Weights of a small GPT-style language model, trained from scratch on English Wikipedia: untied embeddings.
Each number is 128 + 32 x the weight over the matrix's rms, rounded and kept within 0 to 255. Layers, rows and columns count from 0. Numbers have three digits each.

# layer 3 attention query, 160x160, rms 0.137, rows 0-159, columns 64-95
185115093039124092111190166132176099135162108127104133057119152191141140078168113146198126148119
164148121107156144136178122070130092100125105131117122088140176122179124151180155138087164137123
176152114116135106081129120175070130104087087168160170129122139137134084146156130174133125124158
180115119213069122118099098068063136059153106125148154129159110026171132159144115122137108100175
133120127177146139112139116130101165094133169127130163165148123137123160210147098090079132053150
080119180180132144109126081146089132105187175094088075145118061142147102137072118106112111051059
125148115149142128128115157104052105123180063152110181110114130137099140082166152158126092178090
123153120176113079128110140125075168123130089166196193130158127148100115102146128167146171100086
064164085084145119150125103152123112097131100145115166055136114100108086067130187144115105084115
130167051114143076148125159120184077056168067088129167155138103151116122093112135092163164097134
080126165175111129148142136113091123168131081099085158149117145121130103125148120137124157139094
119160102128079133144167130140050088073140146145167152121180127114125134131217155208114159169184
175116131118099127082119145142081115102103153149136120104117098137173119148087117143129095120120
094115170083145116155100148052095134140083136132168126082166128130117115126127103123082162149176
072117133072155095125084122123145113160150161121086175142130131118162136086148115136137143148115
065128111090093149158137144118143113177140142186144113108152122119186192150134193154133199172136
145106091098108130119187145191148159119122058082074167123096144207072162072140125164148135125117
168081084085097095109190127165122170069152114122167198070129188160091128050110114136193131141111
149117075084143109130136159161169123117090078094139129104146129143085147076152097158229141139151
215174117106168106167145169069164158124115038155162110158113152161135136104132153143144085130094
130202079166126100098064113117088156096154087176139168144137110082125104162142193170113206126133
155146098133069096099119145141116119133109135147124094110176148162163085084139149153141172091120
117135150140173184092128182145169106083115057101124122176113083157131156090109196115137080118134
074119157129164107111116100095133156111137186159165180134183143137148095098116122117127181119119
156124164075115193156142123085144119163127135121128128128122130145142099101076121057078147146130
105160119092095126080178115124134125087152118150129159094157167168131128147136105079170121112108
135075110186082122152158159086100116065081101111142102131163142107133126146117103085140097103146
067087127146180189117123112125127117131108121116106093118129125138136131096160131107106130176186
139140172110153128110142118132200115157123153099179097086104167164150142159155161052133128138126
153138167147130129126056130126123101131138163108140134160120119068094132125104123115103137170134
139127118147177137123110138136157130113164117078058178135110166103135110143104153113134175170231
146129093123141177078113110172163108122167093065137191135074116133151133185092161106161121119137
139131000178171085159177196120220134105072186147101151056141118124146141096137105163207127116086
119107139120114135143088098121102129141108085135172137159089212123088101136132164112068103115131
122147106149092102087146095115080113094096084147104178208136145111188117112225146132150070139154
151141080179101117113141124126086139133113147129105139136166083144136119125167117136128109062064
085074226129138169135152161151130121137177148114106111144111146171157136146088119159143124122166
123124169101150133103156076119116095123103137110146114099116115132110092115108154129121088143162
149146123125118144104128134114110133113166148159154183141152157114128095145201107148151135102087
097121104162136099150190162124147117153121125117059111135107165070114099110177198191151169082138
119180084137170116167143170131129158122145166133105130157154099085101187143172061119121155143109
121181060104136150150088128139149090098103155131139124136097152120197151117132190178165085162089
174198141152110136102137088115141141125132099079124135143097159110141093085105165099083090188110
092145121160106130077160165110081107114161143156095102103146151181125149131166164120103102162098
141167104145110166135121137125126123160093161124115149123180132106118141174203077141191136157093
106120162163198097145105065077110113091156124152208176109146135106145138134116164107163146081128
074084152128091150117010159069152128174142220164141161114227104185180070162096255121135139132115
078118068096117137142172075094072086163118170091152130122106127083120110137201055132138089206104
130133121121145107095157141137171138084090150112149112121172069179107145092111105072158135162102
151161103165113094096161127104121142076079164160132125131166076110152125133121169157135122129150
166122051112159124125142143102125182133065142119094123105104133169137119114166131115179112092098
091161071134167144132088123128160175114041112124173119099172129106134129110133159134139120149103
062119122162100128141130172119113210148180140167147132143122122145129127144135116098173132195103
121132057123106108124164091103090126133112165084106109135131131095188148063154126144127164186142
101108134107166143143118134123167076093110103056153113164146152158123111090162167160153152101171
191084182099171104139106122144080183135085102158075131178126082123080183120110123090156115144144
134140144128194135151145214113126110134170143100113141201131160172137125148119110124115116166084
155128089116127111059107119125094089060126178195113137160183090089153163127148125180086148127136
133121126178162171186119128139162098110122099101140117208079102114117151189096142091115102143135
054073075100137123085178130093116109115101133130220173093141114146135174102118119073046137145085
098115170213158153137048181089156129149173130163139109124137136089153108162170101152164085142161
128121158123162101114103049133110097124056080099136124127055103085107124155105079092165128093089
109158130176173172099151119164106126117157133106063115147098123104116119127134118138101085167138
119161125160179095202086119153073073103135115148134108105069132126147114222135110134138122123134
098143085107200142105163131099144106063095156108108180081104075132202165089125147173141164175171
169160177119090131142132144141098094139149102120118101141153131097094066170072049100103111094117
164104123103140126115126120101082127102125144147124137159153144112137112077192133113138159144165
086088099123138112095157051139075218077120146117101157162146115128130205052148116132120145145112
093070162125158174176189143111160135160115141148139092134185176164075095168123052098111123138107
090183132137149112084086155189134151136169097060074167077103107096107073152169211155106102133111
067119080133143072103108178151079194066176144097101234147156146107166139116170210190123182133103
064153091153116100113175183119092150088128119136110183140149113120119111120145119164168177093148
092096114120145098165127145127132121140138116076098131179115127130142142135161094095146151135101
096086109096124101096153170152148145080075164122119078173137129118137144132127103129144154106136
100124160131096167154145128177150069072180116112096141133115176089055143102134096175110096125108
077129116104156154103136152132067080096125107196113126136142081177139135133172119148150138130140
116132076111109106108142119135069130122147155135102122181169126086162097138086200118130136143154
114119117112098194115114142092079185138090155119094085159107056115145135152081223068086153176121
108106163140141113045103164142197129118182127141101102119161077146148052137093167052117213178103
115147168158140052102130073159061111163142187163175115062114107126149198127121168142130120117062
092100115148187119084123124105138140116132107090120114120120088136139214128112179160122108105108
096104125127114126125116106109102125076082162175122174172164132142132114021139137134159187126142
094130110120125113097172151153114138072069115106143161142133102099169168086097116110148139085159
090137134096173156067092119128095159092176083114100175119108133140121127084098157163167127166103
140119142170089115140147070093193116150164154162123067173160095193110137132164101114129169126094
070122087112105138096140130136058088109161107131114167097111128095148184081148101119138139116113
081103124131104129091109196128145155125119117051163106148147102102097126126129149175144149149103
139110164122152165147115154115140106127079093160113122149147092126161092172068072075141111139113
171130182123140195128084063075170129215097147160142048100117071162125189094164085130083119137129
141088120087122124076116106100075128113092128131148113108179121101157140089138133124096139174113
139100184140102106185117113119117091127087167144149083124204152115118067157109098097090099114144
106170186107145125121101086180132142134134076117149090105118118143145131173172093129072183089137
087140163126172104119138152154107133151142120137181154111099131079104065143115092157181116130168
149124186115113115123172110171121091193107129116151158142131130105089116105140132151105196105139
162164171131158155119135118159144131121116075055134116100107098085102129108123094135132127153161
181161088153180118140094109174121170164130139111157115126133055169168093165136092129129116150146
134154097102116156154147172139154125117120104136094080146084153164100160108057060081145125114128
145168136128133132159141130087115116158125144157121105127114134123141080136127143144122124155191
168113112074155132110118192110099100093132133103132135130107163133109163090095114112100133113121
128124103099144161141131150119107084092155101120118114126113144127126165136094092129113114143129
158124138140137115145115117142159169148094167103121118124152080168140141124163127090130116137105
105146127132085106122137112125112084130136133137100155077100147107093110111144160180119112104120
138127131152113148063114162126115136133218130113144106138049140097130122141132151144107164163124
094109101100133100103131147114116093078144108105111131125135109109111099125110132129106115187139
140104093125100121148092121175133124097125125120147147124110124100113093122156166152163104129129
152157106089107106087128142141123121119127105097157090132115117102161116117085153145142096175118
111154126150126098150175103132163110124177145126053131130156124120084026123177125117149087164069
139138096153173144068098136108160142153112083184124128024115151067095142116169124147152128131145
126149075106109172141112091186125153155172112163100111173165145032171072139181124136146077133159
119146144135141113128130185104165114091154065099122082091116156199086144153120129029109102174138
156143186106135106142087057090135181128087115126087140087099058149169109097081096065075085114121
129091120151074104081069090062132048127125102128200099122175131168162186160054186080103081144140
144106112143115137104111138133115157134085126137159114113144126116111138141121168122149129115122
163113126069108157132142165128115110111134092120129122164110099172092173113085088122132146123123
125111139069150148129095157112137140111105100101133079165128110144130156104101086116129135135120
163152137110157152114116143126150142120114096119135086133136102154154125132126121075141133125156
179147133102112113114185100093135155141137147103132107143091124166082145096111142097130121106133
134122121132098119137101165125117135129121116124121084138142155109150157074122105091109134117127
120140122111114112161143090153120117098078099123137087133142133127115077099116125103144121131132
108103137069151123153153153108172097079079069124123186166158135105151082087176145114117166112147
125088200143185113151103111142069171118067152179099081135165125131175171112138096078116139143133
076116107106151180117181159111083079076144114207110181060117158120116139116123136185099120117117
156093125123122119131162121106102109141158096128168146102151102147120140141112155109134126163140
087082169072108110066164173134103046143137215129155207161088089149148192138138164134180196111109
111095129156110123125128095097142138084136084171136081094132137127070127099175143134190113120064
166127120117159142179161075125118122111099093135090139112133123122104076123121057072129113082154
126226134172144144118115117195150198120157118090123127151141140114138067160185109084111106103137
166166072118155132134106163140106133131118117229100097192117133125092123129148120157120097143136
126103075092122161127134081156137136051114119167105124084180146138106154136143134123128075130125
153165129145182150149108136071146125147148127141147128121143165146117100082141115128124135106120
115122107124148183130113092123090106090117088148112117150192140141120122124167126114116100186101
139100085128121137127158067141067139120133170171134155123158164131129153179165111093097104120136
126120148093084122065111085144126107163102137123118141139129071147125113154132147165108127109125
153181107172117099181119098153117096115156191104145161085140107120099081184148105148136116110126
092145156088100165106098117125158160174154057174147150097203100130174120135135108168113135168125
139094050081205079136157131114078091144145159136125157088123136118077156102145165166093088101141
100180083124100057115132116138152186095096132067082123091077145130196146186105107126106174084134
113089097096159089164126074147142145131129161100184095115229145126136187113134061124126115121142
131156129111067167072100109122093076127124069103103113124164106148105078050096140079100048136139
151171142150176096083147213129103120109153116193158140109135109096096137099157109108093105174151
098050208112171105146114127086096048142039161070178136126110116103168146183097112169147116136127
106147110168076138121092122126122196164088082123134137089134110132160134154173137119059091153153
135159081110095124107084109101116136182159172066160159119115086124084152170099115182102180191126
098111102122145120110095113120116109100091142120103130174166072126158137088120115080088117134172
126148140161112164123111164120149194099149128108139129111136108135155146092110142128138144071125
107080141155041134131126140129130129081128159156115103087141167137150149115107135135130083131122
158105106129138101130118117143129182079109149139157113129171112140118159121137134124121090124145
092186068113108110151141145133110199160148088131124155175109136116102141103123105132141137153128
125146161147140100131100171121095120136132130140137113114110134103142149066114156118101145137139
137115109156127129157132100121068107107140132172114117087150144115165164072112157087111118093069
137140125142175146132062089103128119137148121086170134179146167144108089152164132175160134133099
147130150105150121108129188157177131148104161156140140165079076107135144094099183149160125140157
116114109126080146108139119144102138174160152172142121065134130069140089123081132156110121096137
111086116148080175080154135131142161092170152187124076145129119175145134121163180175135168183118
132105118113164141114145097098165130079140134136096111131178116140101122081135156181114098108176
110121072080197114139144120106108160125094116139129172121162142102162119105161079157139182133190
148158102107125151072117153122125124128176118119141124144099123135137143118143155093148157109161
110087050165107126150131137103148168147125181071127143108110099144139171165140096195114145138131
109097093173186122125118133126107129174141154087139215135101112125127124137093096127072144114093
154129055091129160140105108155157103128159155102151142097092158114118155201166109120121079118149
# layer 3 attention key, 32x160, rms 0.172, rows 0-31, columns 64-95
124170171147140150148132117120131115140177141130127069089112110106134155121092125117140105155123
075156151081154129135140124124108115156112176102149144107164127124164119145124097150104118132166
107152170125149155168149143093126140152197141140133092104133164147189150126077100074135128133165
104106146113159129123172105096175143144171176131138049103139092077131189141127123126179187127160
098152111080137158155149072144126139109094111122087186159156083107141102118108157114078063054137
158153072152106131182100137162092145129080145120124137121089112129089127129122115124145144152109
111113063163153091195088140159119136176121139126136141112113125158119140114141129125115132125180
080170131138145122170068152157054121088091113139126114147132161135198118157131090112092162131107
165140155119149217181167135135126120140122192142148139125192144185166127145171056147145085138149
095125130137124122205124100172091132145101150137049081111070133130084073094116079133128184112036
140124160169137149127128039092132124216119203151127153110075195193086151132178092132100202117114
146093184093113146048141123153110132124117125124126115191124073125124133172096084146137118101126
126122123131088167154198132074180123157014101166151163190085089150119076134114070091121068131175
192170134110115116103165141095097128124102150108112152116136125050183094103138099106072112147123
140131157160154060156099090109081075162119059097093166149100147086110096155093092097132154137125
103122112163121120110152147114168160145146142152068189151171113131155127080184126127086161059153
186176099156111122148125101091170091128131131132130066099130119158137140144153162100184156112147
095151129119157144129114081117096112151122110129097114112127184111157176141120136143136120126136
068154137159117098112117120152111094142175114146138100094084150137161140160131185103107107131135
138121143146151112144139131119141149141179162129107134085119132137081168144116123101145132152115
109121137077117112163111094175096107161117145034116115102172126134212155148062169105109123104135
126176119102179165121139124063111129174174153105202147113160146130177099135101104074124144173154
175085124154114091104120115098079125207127134157109178126095161151102119125112123121130149132098
051095146138134161145121138110127161158148117159137134075116110149145135114104115188071151104087
103066088111116114150137126075135102184126124137124131162148090096116130157142120101083108115114
127083112078099088067117148123147167140161118123171090152139095125055106176118117152127168095146
067167181124137169045090098100118121153173195098114167106162129134148171157109137132173119132146
087105145144122079060081106092179208151119122076172102151094151121120152126127151084108088129107
081109142166067142121108193166067134067076168183090120112076161156134163122137113107114115142126
139163085110145112132153126110110177077206112083083127130147166186184108129172152120134155167132
183091124118149137184150162149105105092179118214172112123100098162133116095211145117196161117091
089111108112089169135182149127112153156161134115145080080110086147144107166136080146146162167154
# layer 3 attention value, 32x160, rms 0.171, rows 0-31, columns 64-95
130109123155125091154126150088130138152117169117168133131119088138121120142120174134161189142174
117145075157135088125085126108085159140082215159142146136116140122106190158135180130151168126092
063136101122143150135175186116106111146111102108108135149151134160116137136128169129105124096147
085155192101067109170157148134102109171140162091122067115139096125135128141121157143120079128122
144142132142186052075139120119146104168054095126088115085161095158168060120089156122153140081154
102130150152121112084168094133107102146172114142086156165139054123138092137131096167159097175115
146055122149139124142133094183167161142117136127114136153063117132164115087125170106135108126156
165198174157147076163084130081183109113099140213092123127084152132121103119061125101166137139109
125177103108178166140107125070108073157082148219118179083126110154170157152131133127098102164126
087145104157092163133095129097122189128102108138138133143149161178168054112079124174078062100085
165117134121126100080181104084118153117114123134194150096105094072162084056143129174091166152133
048124155163195111112156080141155154114150162169165174115119122146114075104078097183159110152144
093135143150100154119156147127123124163101172154109108115132220064100137140103137129080118134141
097122099090123169096114163152119159124161149209056083123109094115082099137122115125214137095163
119146102145128144177117102119176136139109078117148161144150137135132095122130105141135112132212
146086163194072147085125124158131162094158090189140186076088122133102133120188163107133086115134
091143083124134065152082129134183071189120128130166225178081193121085128119104199161163105149197
111142137120098117104170084121106134105130128071127061144091114131106138134138150123114148154164
188076165140065121120158089095141137095109128186120082114082132124097147102086133071167123139111
113048100050114115113125130132111163173064133145095120131102142099088182118114160135099140134083
098077098115155162146177176136151138121163097093118121070138138157108143089124124102140165139116
142090096123113118174119156124164179154092138097091179141149055150118190156043144121136104143120
136124122134098125122154088099082124115091069110118136146121086129114157077092134123186160154084
130115135121116090125194199108139100137199235187120116145118130110097123134112134165180147122098
103128118173155061139109136162081114125136128131085104158133122103145155098114130168103095157118
134090101133122159117135172059183175168189132201139112083071113105142166131102120152098140151104
179091127162132218145103153116109122104130096105127151078159148043062108102093134115175130086162
178154156171095147119153171125151146046073151113137139129130144066140138101100105152154114111090
109143155109148097139111111111080129210165099153165116177121105123144136146065138087072171123113
156121172110162109107095144144131138099077082128209114128088148095151143134146137104120171136150
153149095166108106157102148162134121116124087103130137096130069085128168138128159118123145161079
207114141124119138124165157143152114157138101135151099123101136093146135085130172095155164110141
# layer 3 attention output (transposed), 160x160, rms 0.154, rows 0-159, columns 64-95
107121109203112127142125146133124149144151106088125210146169114176105102116183109081112109134140
084079126160188105090134160103075136179098152114088146137123150088114145092162129115108111105105
099173113133139087070134142144072090121141150121109134115168145189117090108111105133079123133114
136173104141158123142086156150149151160148113086113138107157171162109124118163114069125120148129
136133134192143092130170162112098128165082120101114106093146086190213079173106111122065177097136
139119149154064123191134148155085190151171079166140066162103139133072099146138110186106122085066
157106134080142150184121164132105112224135056156177189155118119143137123085127183077161106106122
145175149095140110158082108118095223145091170129156106120137124148143125118110144166104123072080
131207111064176125186145080108091120113035163154138211123102143149098193096119078198089140126165
115152137166097150170141139088132134158124106127145127220138190071124179162203107092158081147171
142181185099140127190133123138138147138148115056154086116158087150141092144141163157101135209117
141208150108076145142118125100122147064110183134100148066121199238121079085102165124142126088098
140156147164141150108119168171146143115113124114136129127078168094104148126063140083202180115066
079169104147085113142089170165110150112190147200069153136121081133123057121132115136129105128170
133086109160161108181072141101189153124097148125118133153132128131133164172124051083181084116128
168117123147074173054188137145179104131148168179112164061187166081106053105116164062241133089115
066213155125067155079184121121146067091153086147145143142150191149108200133144161086106133167124
176166115104106144058162096124017100107146118119139121098063079132087167082124145071122119140073
148000124139117101137134157078162151143139116140092060087109031126175131080124123220135165061093
196136128130137134077179040180096182102058145169159125083142115112069170135148152085142112190138
052114106152094083109186177160144165198124160114110182097133166170139111092087090173098115199108
132144106096149170160142115079144153196167118092188161132119101158172174175158161168093112149149
115134116102137140160152121129144148173111122149154150146141090129096136152163165116156082194141
116176075153201169155097177132071098128153196145103202144139080160129055120104130151120173118089
154094122137132135222168161166133181181121164076135085190132167177143128081100094184121097161132
054086104129171137206127072142146172105129116169120086161128061123169118091084033160076111159061
075130112168124072146063102135193190110147146149184082146148099025084084131199166143185172103182
132101082168150127164109136084178160081135124143085137134119096103132101145149103220138114127118
115101148075102099121157096098063148123153158152075119163060025123142164119194184174119106113107
186126195137171134082138136176165117129109115129152078106109166175174102118224128153147144119161
091081162108105100143154205063129121118191064068164057139111098181121143173116154120121126146132
101101129141125102099145213150104129171136096086105150150128147124174118133142119128089087114142
127135148117129066168128137100167183056145113191106086115103121161144176071138093187074110198100
133174145123093126123178129159075140121110133175097121213144128219137114135176175146067068119162
131114156157049128154108130134153181159130131150120112145155072122110150091134141080208138154181
184127130101083138138116143135118165082151141163136141130102120097106143138112087198117156134096
140172132133105144081128133078159073174114160150067196093120130156156117165165072175138160123139
145117131107146104094129139107162097137111140135101106138170134155114147113109194118134151126198
123085050137100157035147118145151142135165134181056100134163139078146165162125106120149123125130
202107120123099117167086128149098071127083158079136106168078124136109110112162126095148128131112
170137217113157124098096081059106095116109139092092101139094111167149147125141158111145153138102
125137149159070085088114129158075124187180145095182099124138091152165127120100183218137129183069
110127130152132086107186144104132139079122148122134105148071121109141132106142095148147158073183
146106110096107142181102142120140137154154063113169154162166077157193177100145159167127130126111
101185113147131062157084080078106139123128143143105164144126125211143101128098117097156091181136
139101127158109132109137159061116143179129127081067155066126137105132125094119096139203132082132
095138101153104161194105189053133117150114130156053190157104101146159096101200124068107118170183
147135180135102085173111108123151196096111154086164126161116076154134128148169105140079149147114
109153091153158119139156171142156158118102156113088148135165158114108137160127087137121114108162
136097153105160112116147147178161140107117113195173140134138130111131118150138131161134093109133
138187127139145098164135100153140105094149104136200153075190129148079148131196103147150127145103
155186119179110175125151156135095143163140108155116107180102121139051089107116098169137155119110
139125127085138146118109139084054100082181174114127110116109159062112106084127108146174104149118
153121160128137174037138104146162104131092148085116103152129110109111139125135138115157063115149
136156133154124136112089155136155138192112138134143179079108151123099093118170111052173159149119
134087131076110171101118130134107096139145149084165103158117159128139130149172143165109136164156
136142154134122145141094126161098117102151137149124091122161123159138105120175116105125165101105
165133105156102107084180069089072085109135150150126193151070176116093138152085163075144116140145
150141137067109148159163160101140128086118131102191118106175169149164126114157106146129088084130
180120076108079161132163098163126117134066130184157177218102127101128138139111124069105129124096
118150126109156137117083099112186061100144094078118135137142146154083129108127126126161150084146
160136125142113148066115074091179123126116134140095104177102144165103167137120117141172198126130
125105138141172094114157131195181062177130104142080143170162087112129146152162157178135073076067
086116149143126159109115073169155132098142081135158110132091141147083128096146163115123165209118
126071124149175099154151060113156097122113106162119137110100158122092185104166180095156134059126
163160165170070149127091114116200085056126120125124101133113145083125096132127112112146155133196
185127080131167159085132132069166160142096122157145106106122142081136129150141065117116193111128
050081078179105117133151083108124141107110148129189082130156166074134116124129215122180159097121
175113175160137125184113075127113098060081075105159178131052110130080118097082131114113064220111
084165114138180137112098120142116163109169107143152131110143176124128137175104130071162150079134
170165136105051097085141107096122118125066182073142132112102098103135071156074075154110132151099
090090124123170146066123144156112072112162110101197107097133128151124171128124164152137107088161
127048138101083129130136163141185162132192110091128133119084155074129084132137156098126124111110
122065104141143150078168168106115139143120172100154109119105102127113129113076173120166175097100
061113098110123128169163173117129142148134114187096108153134137131141144188097139125108068140098
117077106195109098110079154119125075099083140150130169127109080064155184124143173103168093100143
202139134061094141146093083070146082182072093089114159164123091146186149057191083152046113142156
146134131137147132147139139109142150124077085104154132134200138179091147136126080104085123157133
150144137040080130063147122187087125124144148073137040124123111080144106118118101173192203141147
114124110114155052098065151120092148138129145112094131113075072085214155148075134153101089146142
184092107086136105108110135152132156126141192115107097063118075130139114170120118170156126095077
057152129117135115155161108122178154125108107112156120091146194127092074117117053124135137172184
115192144101145090129129119136152066137161141068135161126151109137101152099100124106125076128146
080060165129184072134111216142172113109124103103072122109184127108151098146129151123158161076088
198180096150180122156072071107108126138074120119127146181113166162119138186090184113151073103182
180182144176082114091051108152084031101116189126119071130139115141078025102081123142115143143123
162082161091124114099115097141133111149084084111156180137139150141129173119065062089063103070164
141109153192081072125133094085108172156111155132149014122174104134101140119125090156105139081143
130149183097139128067080104091197141159075176172166178106127093133164106144150147108128136081092
145127150070103130087087124165096164101125150098211097091138166120119140065181151099161150080123
138105146169104115085089158151139113082185096119060126140093139224088112144100164164094128170155
087125127124151109073167127099126032146160152120099181109092122158073184172137156104121143121137
142060104171128140126097150156151159172072087139144155116157177115147085156087112079176144187142
126168157160133134129188159094055142146136117092114155170091159120088159123158115127059028113110
145168133136138102124113087128049152158109169172094073185139156145184112193117098164138149098110
196190154106144084117133115130104130111130144071123110118156131170121139130108126127119112125174
101127092159154168128180120154085080115153095143116147111153137091103090195138145115124122146107
153138101127134128159137108113065107132109122149156111145149101112155123131149158122141091151100
180131114128104162133104098167147130161148122110170119106095097117081139092089133108153150102081
106079110159111097090166146118131113174106109137077164178117066085091130089096132100143077121113
104107126123063078068084140171117090121137141172143180075127179070107129135130124118132132127140
128106169109106120135083155105102146137092152112091124139127099157175173145136128128107118147123
091134153101077114154141114122152092090131089097110126120110147150096178105133121134130119135139
098064175153112129078168153109154129114131109147095102097124166174169100164074157124205117131169
126085106207142091153140081182143119157133149172150187158164089170148147188092108062152177125125
126162154095166111145119093174164139116099114134122082105130145124095157153110091093122126119122
130146140095074209092122135120135069132144120121159113133178159092176155076152094093094115099123
088089132153129100134112106166091100140191144161148182130121111159111132174133139134122111151063
115153135081112090169183112100128147109199082134207130116188132141145164174115190140121120143130
181133168037139078160100155152160117152112125112134120133159105103145161150133083111120162170132
119119115137154125112196136137106133129115093178137145134117138165136155132179145152134112180125
185115156084191141094125100156125101117133139137176067145119135129074102089162198153082101112125
106092163126115062148151115100087178163124081124086108097185068149152157123165178124121128152132
157143141104145114103147116157127167118138111106187085134164167151148158154120170141119128088120
174141119100116161116156058119117095159133141108140130154123104119137096099144114081088087186125
102131064061137151172126107111092095145147092129170153136098099148157129189120086117170142182124
126152150144106141141121097119148168124109116139110146113130082186104079102161131102126104114145
106092058063161100131142100132089148133147123094162082131091125124118080143141140107176147157107
115141106141127165115189147102160095108146163145134169146097138141072131117125194132135125123130
066112110116070133132136126110145117122136142103121168090130112169149139127124128100124147119198
186087126140119132161169105115135114092101106151135083094118112099101131122127137118139157095170
130197113146108091131138098107164103139142098159167051115150148127184186132088135166148108150185
099099104169097121120121131145087149137145108103137107101091139117107115166102099126093103158110
127075168080066149121152138124156149193135107116161134118146124122111206069089111153088143125167
151107110120141147103143160140135163065136125076096117121144127066092108147152117037104097135195
122128079125142101109128127120157111148170103114100142074162085124129109163131128065149088095128
096130035151134153135062148085151107134112151109157100151162089152134178086122141121126151082172
136179107103101119150124114103161118118149125109153135172106141143110133180076133113143084110104
181249133107102153132116145164093145154130165118159143111149109122156122123116083103107159089075
107105080085194199107135082180202140095162089083138150071133114174126128098114142197130098122110
080072176150198143105132117115167118015147141083097109143167119134159120129146183176158102142165
137135142087132159178138086180134116140094129155136096112125131178156066140112087145135107137180
098125119117106160183133123101180157112145184091145086136085158110147188114148142121158155095131
138126107181147126135126103143157128121090103107139117050099150082140105066108049122192146142124
152116179181155102140129139105123140094091138148150077127152109118147146158152139154098139125180
152159089184140146119183103140150163154116175161091180121156104083054110146136110157114164142184
099131132123071153119121110124131151154178146083116103131079136085111069147161109155103113163110
099171119160165071142100150112171109106150093178058124105168067161106114101183089127102108118141
136089129128126119167091106147108187196124103144068102186200104135105119135088115125190152131117
107140133121157138053142182112147134130100141085139050103130174072125097184127136118140169118163
129095154105122113108164128177112174122099123161139126146103085071062103173120150147099083127121
114087181155126159112142105099077118122130130134163094176060187123146111098129196147077179119090
170094125100107107153135089122163113179134089124158085125135060146061102135117163195076131110141
106098094098075155203180097124111119172091128130113108112162156122152132158100061177147172153143
099104135136190164132156169118081102096154140162122150141098140112118111160126119091096121098126
146141158127092101111101121090167110112098188200063130127141090115123143143122141087166131108076
074166164168134150132098155147097157096114111107082185126146198106167113125120111055144122076158
088135124073097124143100111112157108065159136093127068104030144163148171089112123132144076121123
161164160137135163117123164174116115113092108141095148134127088094111144158098090164053171117106
095120190174132135142137128157133145106135103132151131118173158086148181078167134071127154066110
144070155139165097102122147123127165084121167124074128120126134080145100086166123158125193150116
116180152107128106132130150137144127089113071086125160103146164120131112134146112086172100076076
098136095089167144078129162119123095122086152129140165148111136069136128181145064115126120170140
118118134132160076173135120138100137134108101099053144134152116149073131156148147153113101095115
139182131078125126165200147102094098149120156123093147157110124129166135146145104108099143129074
145214172103150129180073099136079120071132115157153071118159163145154089117123132126159130155097
125163095126051113139190065147126144173134188151121108114150150053112139119090117174079090069103
104124111165094117186111076108111153092172143149151161158112108060122100134114119171110151168086
140130146097106074178134089132104178155164117130124147074206129061155114074162147086140149154134
141083112093094143165120089108124112124125218139131049131176094089140086067132140140147193116123
# layer 3 MLP gate, 512x160, rms 0.143, rows 0-8, columns 64-95
197091159115169127169116148134122146148132178093170090148169162180148145130084099124087127127154
113142173100134117127183173184101110141111196150149137148102114130168117088093180136103110082131
153122131200207135206119170155119103145128087170167106180124166118173187146137082120082086162158
138194113115127138128095100124068136097084098091136071187138104118143034087076093134118112134085
109075133163115120133166208120139113123146189112205181071066135158064151153153148164105181137111
143110143089106119130201139090123133048169099071115152099130101133145110116177162128096093104126
097130148111112086151123176088127159121100144156196132082148151138055150131112134147120135088128
171110185104096121114126122191155048114036108096075101137135163109151153100101085053168162144111
147088140118120121127145162147128126118089166133094102121191167149133047071103081142116155078164
# layer 3 MLP up, 512x160, rms 0.135, rows 0-8, columns 64-95
144154118119094129139095124088130084137117067099151060148093090131167094144179191176148157067086
096096131192160153133075110119130121129117094113157143130061123179125102127125132112106129055150
086137174165146168172190096083178131144151141151132163084102196060135138188196084193156147185123
096098131156166108146105072130160139160173131145081143039109074149103191143067168103091128140136
090111131094139139119118113133097105154128121136135073157215179122170183167147132105173140065141
114159119108071191129116152100154126088087133082112155059080149190057130140094141169159096115165
156154162133159117113125109077122096163145168060064181156178046135219105173052083084103096138146
189152159137139147120089168176179139150051117161116139146098137088162056157011153124206094204073
148167203115165135137150093112095102124135071108072169112146099095154188149122187111131161172107
# layer 3 MLP down (transposed), 512x160, rms 0.119, rows 0-8, columns 64-95
133110114138152140111122094148149223139153133175145125125088126131144140120143105147101123169125
163155138137162144178142104097057140173153094177160134180080150196112166069127132126077112176138
137160223109170056132117148139085136104174153154153214110106059137144089164126102107169164131118
122098090140176106061133122139176136117139061101142096103176123078134159120150155135150120168146
098099132088117153120153175134115123071096185125144166130095088111127126104168127194109188140170
093170165184133135160118087138151154123103080200130151169109125148099176081135105140168140138109
175180150109106102103114133160114161093138122159072102188161104137110142124134127062150126115178
093076051138180090121197116097104184126176176135149158184094160122065142145123148120047076124152
137114078141089140077153167171111113076135180149166089120154152061113119143165093198142098111098